config.yaml
num_key_value_heads: 2
head_dim: 96
rope_theta: 10000.0
optimizer: "soap_variant"
train_tokens: 243800000
Each number is 128 + 32 x the weight over its row's rms, rounded and kept within 0 to 255. Layers, rows and columns count from 0. The size above them is the row's rms in percent of the matrix's.

# layer 5 attention key, 192x192, rms 0.121, rows 53-69, columns 96-191
size [107 105 113 107 125 116 106 108 116 106 115 111 107 106 110 103 111]
[[159 140 176 149  72 136 112  94 141 126 118 160 116 122 162 136 105 147  96 125 126 117 102 172 141 114 143 139  75  93 149 201 137  61  88 114 183 107 129 140 125 156 152 116  70 118 126  93 138  22 152  58  91 103 119 127 132 160 119 152 126 129 101  97 156 162 125 139 104  88  80 191 148 140  65 167 123 149  71 204 140 195 114  94 104 137 152 108 167 135  83  63 232 123 125 124]
 [202  89  95 130  84 164 107 144 149 167 147 139 128 131 185 148 111 173 142 152 144 128 139 132 116  93 162 167  99  99  89 106 126 102 131  57 147 117 138 105  88 130 135 114 109  94 113 110 147 175 105 167 167 133 132 114 148 145 146  66 112  89 162 128 155  91 113 121 106 152 144 120 137 121 146 100  80 114 117 159 118 114 132 103 108 121 100 137 105 148 134 116  96 136  98  74]
 [109 135 161 141 230 170 121 151 168 125 120  87 166 161  94 122 107  77 168 122  83 122 103 128 156 128 133 131  77 153  98 186 133  89 161 155 143 173 128 112 178 120 139 163 149  54 119 159 103 125 153 170 100 143  80 105 115 106 120 184 124 173 146  32 122 196 200 157  89 134 119 134  82 111 105 170 160 147 147 100 142 131 122 142  93 160 145 118 120 113 158 122 110 111 113 119]
 [157  58 167 203 131 128 121  89 158 129  95 107  98 160 108  93 195  77 177 134 135 140  75 164  83 153 165 133  77 114 151 128 130  76 138 127 131 125 143 119 133 133 167 102 106 113 140 111 160 183 167  96 138 111 104 117 130 114 112 107 134 138 117 162 151 174 110 167  78 105 135 122 106 120 204  82 111 165 126 108 152 197 117 169 144 146 127 130  75 120 132 154 153 189 123 112]
 [130 125 131 122 138 138  86 105 131 176 106 122 107 153  73  95 101  99 143 109 146 146  95 140 174 145 132 133 109 124  96 114 108  86  94  79 173  93  72 167 148 198 148 115 112  55 169 186 107 180  82 138  63 168  90 125 170 148 145 106 142 129  76 101 159 146 152 169  77 146 160  99 129 163 125 130 110 111 129 106 155 130 177  47 150 120 122 153 131 137 106  71 104 151 126 106]
 [182  69  82 134 152 105 122 191  87  97 146 176 186  73 134 166 119 114 147 170 113 157 175 161 102 130 131 125 138 117  89 160 164  81 144 109 188 171 135  93 149 141 147 130 131 123 124 122 119 146 100 169 166  99 115  65 106  92 131 143 120 140 138 109 128 147 130 103 122  87 162 161 103 122  74 126 158 159 119  62 117  58 119  98  34 167 117  14 156 109  98 131 133 130 117 177]
 [138 125  93 134 142 169 169 118 115 151 126  72 148 100 111 169 106 127 165  89 117 138 128 188 186 128 111 100 170  77  81 130  51 136 139 148 148 178 160 124 190 111 146  60 163  83 136 102 161 107 145  74  91 173 141  93  88 145  69 118 178 166 175 167 137  86 103 168 137 120 112 143 175 118 171 120 144 149  99 160 136 105 120 143 141 112 166 162 115 128 129  80 167  99 175 154]
 [122 148 100  74 132 148 155 116 186  82 141 150 150 150 157 115  77 150 182 135 103 122 153 130 119 196 122  93  82  93 142 111 134 150 120 163 142  63 130 184 127 111 132 106 128 140 115 115 133 180 168 112 121 133 155 127  81 128 111 181 179 182 134 176 159 132 163  67 130 166 132 114 198 174 123 125 123  32  96 175 114 213 142 132 144 148 112 171 110 121 118 139 139  82 140 109]
 [162 120 143 131 112 167 176 129 141 112 173  82 101 124  61 106  69 175 131 110 165  85 133 143 164 106  98  47 176 153 138 125 159  92 122 147  66 102 129 103 162 151 153 113  82 115 112  73  84 120 111 130 123 183 169  86 113 135  79 133 148 117 145 105  94 169  50 176  83 177 185 119  95 106 143 100 170 117 151 170 113 118 145 207 145 148 127  70 126  83 130 136 191 139 183 166]
 [ 98 123 120  95 121  99 142 155 138 125 147 177 153  89  89 165 175 126 164 130 135 139 178 166  93 175 127 130 194 102 186 160 116 130 127 175 123  70 101 171 150 107 128 140 160 118 124 125 141 127 127 137 128 112  87 155  83 107 138 150 151 179  81 150 136 109 123 129 134 116 133 156  72 175 130 110  93 126 133  82 159 203  97 108 106 101 120  93  86 166 125 176 122 111 154  73]
 [148 164 130 126 144 114 130 158  85 104 134 135 169 111 151 135  91 116 160 107  66 115 130 127  89  92 154 170 148 139 107 130 143 159 135 141  91 121 130 124 110 149 131 142 117 145 155 173 133 114  88 144 118 191 144 179  92 128  89  84 111 141 199 154  61 129 167  80 206  89 109 134  98 116 112 105 188  95 128  68  99 238 168  49 126 105 135 138  76 101 174  91  93  68 143 178]
 [123 199 175  84  80 144 128 177 128 101 128  93 147 180 108  92 122 177 125  68 105 127 115 150  94 184 120 157 155 167 132 163 148 121 123  92 102 116 107 126 136 177 134 182 157 145 120 182 136 118 115 145 130 171 166  81 135 119 160 144 100 157  80 178 157  84 158 144 143 151 184 156 105 114 159  85  99  77 176 144  71 143 165 155 153  71  73 137 143  95  63  59  53 132 144 149]
 [106 136 143  75 142 111 120 134 182  89 108 116 115 135 135 115 137 127 100 166 169 207 110  96 130 101  92 151 102 202 133 145  71 119 120 136 105 121 125 116  88 100 184 121 120 124 145  93 145 150 148 103 188 112 122 127 150  49 103 102 104 113 138  92  42 165 110 145 107 159 135 163  92 133 127 163  94 168 135  87 156 135 138 121 140 118 117 104 120 119  80 147 168 120  99  83]
 [ 96 121 216  94 129 104 119 101 112  89 158 121  90 144 139 123 125  91 165 153 107 181  66 151 175 147 174 157 107 152 134 152 138 113 123  84 129 135 133 140 158 125 135 147 119  65  94 127 153 113 156 179 174  70  63  58 115 135  41  98 123 168 113 118 116 115 127  96 108 111 157 110  79  62 126 153 148 141 119 137 164 119  94  92 105 127 115 144 172 129 120 115 103 153  90 124]
 [ 96 153 111  95 122 129 148 101 103 103 116 132 124 149  76 110  15 120  85 164 158 122 182 118 134  72 179 134 123 169 138 166 136  82 165 152 161  76 111  95 163 125  50 125 137 199 198  79 124 128 122 140 150 174 125 104  78 152 205 143 125 128 126 132 126 131 165 123 160  87 142 133 132 167 139 174  89 136 145 189 163 113 166 156 131 125 115 132 110 203  97 141 133  72 136 147]
 [118 153 105 137 183 110 182 138  31 136 181 104 170 185 137 154  48 147 116 128 155 166  72 139 115 147 151 103 178 153 123 128 142 143 107 137 144 113 171 145 144 149  90 121 139  64 163 176 124  91 173 115 141  95  77  94 127 166 121 150 111 140  93 183 135 118 137  95 100 136 106 173 149 111 124 174 181 126 172 142  95 152  98 163 199 193 114 192 122 124 107 166 180 114 129 132]
 [ 96 174  48 169 126 189 100 153 124 114 180  53 165  71 148 140 133 209 144 127 121 100 111 133  97  94 133 125 121 143 103 158 150 109 182 104 108 139  97 166  94 122 122 182  97  79 159  92 104 157 149 126 133  83 116  97 177 148 144 185 144 116 185  92 123 123 108 151 131  62 121 138 162 111 176 105 132 141 141  54 138 120 116 147  98  95 162 131  97  67 125 131  96 122 119 178]]
# layer 5 attention query, 192x192, rms 0.117, rows 54-69, columns 96-191
size [101 104 115  97 108 111 102 110 106 104 109 108 109 104 107 105]
[[194 137 121 107 158 115  76  85  98 162  97 115  85 104 161 168 169 172 146 128 101 124 117 139 123  86  91 176  69  90  82  78 128 187 129  99 112 117 101 156 121 118  88 150 211 151 172  76 164 164 134 129 144  98 125 111 117 125 133 163 157  91 182 103 158 147 115 190 131  37 157 141 110 116 182 123 128  88 142 129  71 148 105 198 139  60 115 139 145 144 154 151 108 165 135 110]
 [168 157 104 120  95 110 129 129 109 130 135 178 129 117  66 117 160 174 138  92 155 118 118 129  72 137 146  98 129 105  91 145 121 106 118  73 158  52  98 133 116 119 121 151 209 127  88 173 131 115  84 115 119 136 148 174  47  72  94 143 131 194  64 142 117 127 193 114 145 174  87 101 151 138 106 126 136 163 180 121 136 124 167  82 196 126 109 139  97 112 135 113 196 179 149 101]
 [124 132 107 118 174  51 129  93 132 142  68 136 124  99 162 138 144  87 142 123 123 202 152 114 121  91 102 148 104 131 166  71 141  90 121  95 115 141  78 126 134 124 102 123 112 156 118 163 134 162 202 181 110 196 154 126  98 115 152 128 143 121 129 112  61 164 121 175 127 159 135 172 140 117 146 135 113 166 123 169 167 131 157 158 113 155 150 148 127 102 104 158 151 116 195 107]
 [115 136 126 134 168  52 141 188 117 184 132 139 127 111  74  95 104 171 172 114 147 118 132 138 167 120 157 117 144 148  77 128 146  61 114 150 132  86  91 157 107 140 148 140 103 171 141 123 132  98 118 131 166  81 145 163 129  51  79 169 142 152 132 120 213 143  66  95 124  94 135  83 130 120 136 140 181 125  98 146 171  52 106  39 174 112  88 123 112  75 109 106 181 142  49  95]
 [145 223 104  67 118  75 130 133 177 102  87 109 146  78 138 134 144 128 159 136 164 138   4 143 116 121 147 110  74 137 166 165 128  84 133 185 118 141 175 111 151 128 187 142 132  61 134  82 173 155 144 144 122 129 164 185 109 116 147 148 104 126 169  87  82 103 162  65  71 135 137 104 204 165  70  93 166 115 139 149 113 138 138  68 157 157 122 119  83 160  81 124 116 130 128 129]
 [ 91 180 125 135 210 122 128 125  70  77  54  64 165 100 158 103 181 160 114 189 105  79 100 106 105 173 127  94  96 169  99 144 138  92  89 134 101 127 121  99 112 122 113 128 133 107 170 154 156  68 108 108  70 105 128 118  88 110 134 186 147 148 130 109 114 116 146 112 113 171 123 105 133 153  79 149 171 171 165 178 130 121 117  70 212 176 107  45 110 142  94 140 161 170  88 145]
 [ 88 162 106 125 153 157 125 122 142 161 123 112 120 154  81 124 151 128 169  99 121 139 134 132 139  44  98 106  96  94  93  63  96 169 132 180 117 119 134 164 112 110 114  39  48  90 143  86 138 120 109 109 120 153 104 116 152 116 118 104 111 114 108 168  81 133 149 139  73 148 122  80 123 146  58 112 146 186 102 115 120 132 115 187 112 179 169 135  39 152 132 125 173 109  84 132]
 [ 86  75  97 119 206 115 100 108 160 168 146  95  80 121 157 138 107 135 134 183 133 132  95 127 126  94 122  95 136 154  82 127 135 125  88  65 175 106 113 158 111 123 100 148 135 104 133 159 135 155 120  85 132  46  98 114 128 179 161  99  80 184 119 114 101  86 144 151 136  89 144 164  81  99 116 161 118  48  76 107 131 205 150 112 135 140 101 118 158 151 144 136 153 143 117 133]
 [173 143 105 108  91 104 120 155 118 126  97 188 190 125 160  48 147 125 110 159 121 116  85 161 155 154 104 181 109 150  96 126  89 122 118 146 210 110 163 114 137 131 141 154 124 109 164 132 145 144 113 134  96  78  43 174 115 171 116 165 121 126 146 155 207 142 143 126 134 113 143 116  74 119 144 106 109 123 211 104  94  98 155 110 174 154 147 125  86 150 137 138 120  55 108 114]
 [129  87 113 156 114 130 112 123 157  80 153 133 143 148 124 150  87 169 171 134  88 171 240 130  68 140 195 145  99 120  85 133 112 131 153 101  97  91 184 129 122 140 143 199 175 119 149 156 144 161 120 120 115 116 113 138 134 116  64 156  82  84 128 173 150 112 136  95 101  80 132 103 125 120 124 130 142  85  87  96  93  78 156 166 119 151 123 132 107  94  89 135 117 146 219 158]
 [103 111 113 162 141  98 130 120 160 128 110 131 126 116 162 158 197  98 142  99 124 124 118 131  79  75 113 135 160  82 171 108 140  98  84  83 147 122  91 116 119 220 126 153  83 124  87 173 126  94 109 122  95 151 108 166  76 105 197 107 120  99 102 142 102 114 130  71 141 134 151 139  39 113  69 171 187 157  68 151 117 150 132 108 103 208 120 122 104 168 104 172 184 133  99 141]
 [160 122  91 117 142 123 145  50 147 106 146  94  99 176 131 159  97 154 128 132 114 129 100  96  78 119 151 137  72 149 103  91 175 106  96  82 167 140 169 124 136 147  76 107 115  78 123 134 135 163 157 156  69  88 101 108 178  94 156  87 143 148 126  99  65 141 159 173  67 185 130 142 100 174 140 107 104 116  85 132 190 137  89 148 175 144 140 159 193 117 126 103 141  59 108  85]
 [171  82  97  85 142 150 152 119 110 170 147  86  92 135 136 117  95 103 124 110 133 192 164 100 147 177 158 138 137 107  83  88 135 124 125 118 115  89 142 140  79  90 125 148  90 121 145 225 195 112 122 161 177 144  41 121 144 116 170 151 157 160 131 155 100 128  98 181 129 103 144 119 142  93 158 135 154 143 122 150  68 108 169  79  90 123 100 140 125 103 157 112 174  52 136 138]
 [ 73 120 175 153 135 114 139 148 121 127 117 142 152  79 121  99 182 151 133  58 194 104 171 167 108 166 147 106 182 155 118  44 113 113 117 107 122 178 133  99 184 158 181 155  80  90 123  98 133 163 113 151 166 130 130  57 132  97 163  95  69 119 119 130 132 129 112 111 125 113 183 108  75 154 113  85 153 113 115  74 107 142  64 168 119 169 127 142 107 115 124  86 176  80 110 121]
 [131 109 125 118 159 141 142 115 161 114 160 132 132 181  85 171 102 172 131 129 130 154 138 137 145  99 133  88 180 137  72 159 135  74 102 173 135 156 142 162 146  88 105  88 148  90 149  93  87 131 142  55 215 169  43  98 137 176 136  92 160 132 101 105  69 164 145  87 149 106 107  96  77  18 107 132 209  95 120 165  75 181 116 125 162 194 101  86 157  87 136 135 176 128 138  84]
 [108 147 130 160 113 101 110 168 129 117 131 170 126 132 161 197 103 112 134 139 148 137  90 116 130 107 150 101 117 143  80 178 140 152 165 138 126 115  95 118 160 120 132 162 191 136 103 101  77 196 155 199 150 113 141  90 125 121 124  76 169  92 150 204 118 157 133 159 150 131 108 160 139 116  55 178 126 137  89 129 115 208 179 120 122 225 133 130 118 134 108 144 149 182 151  62]]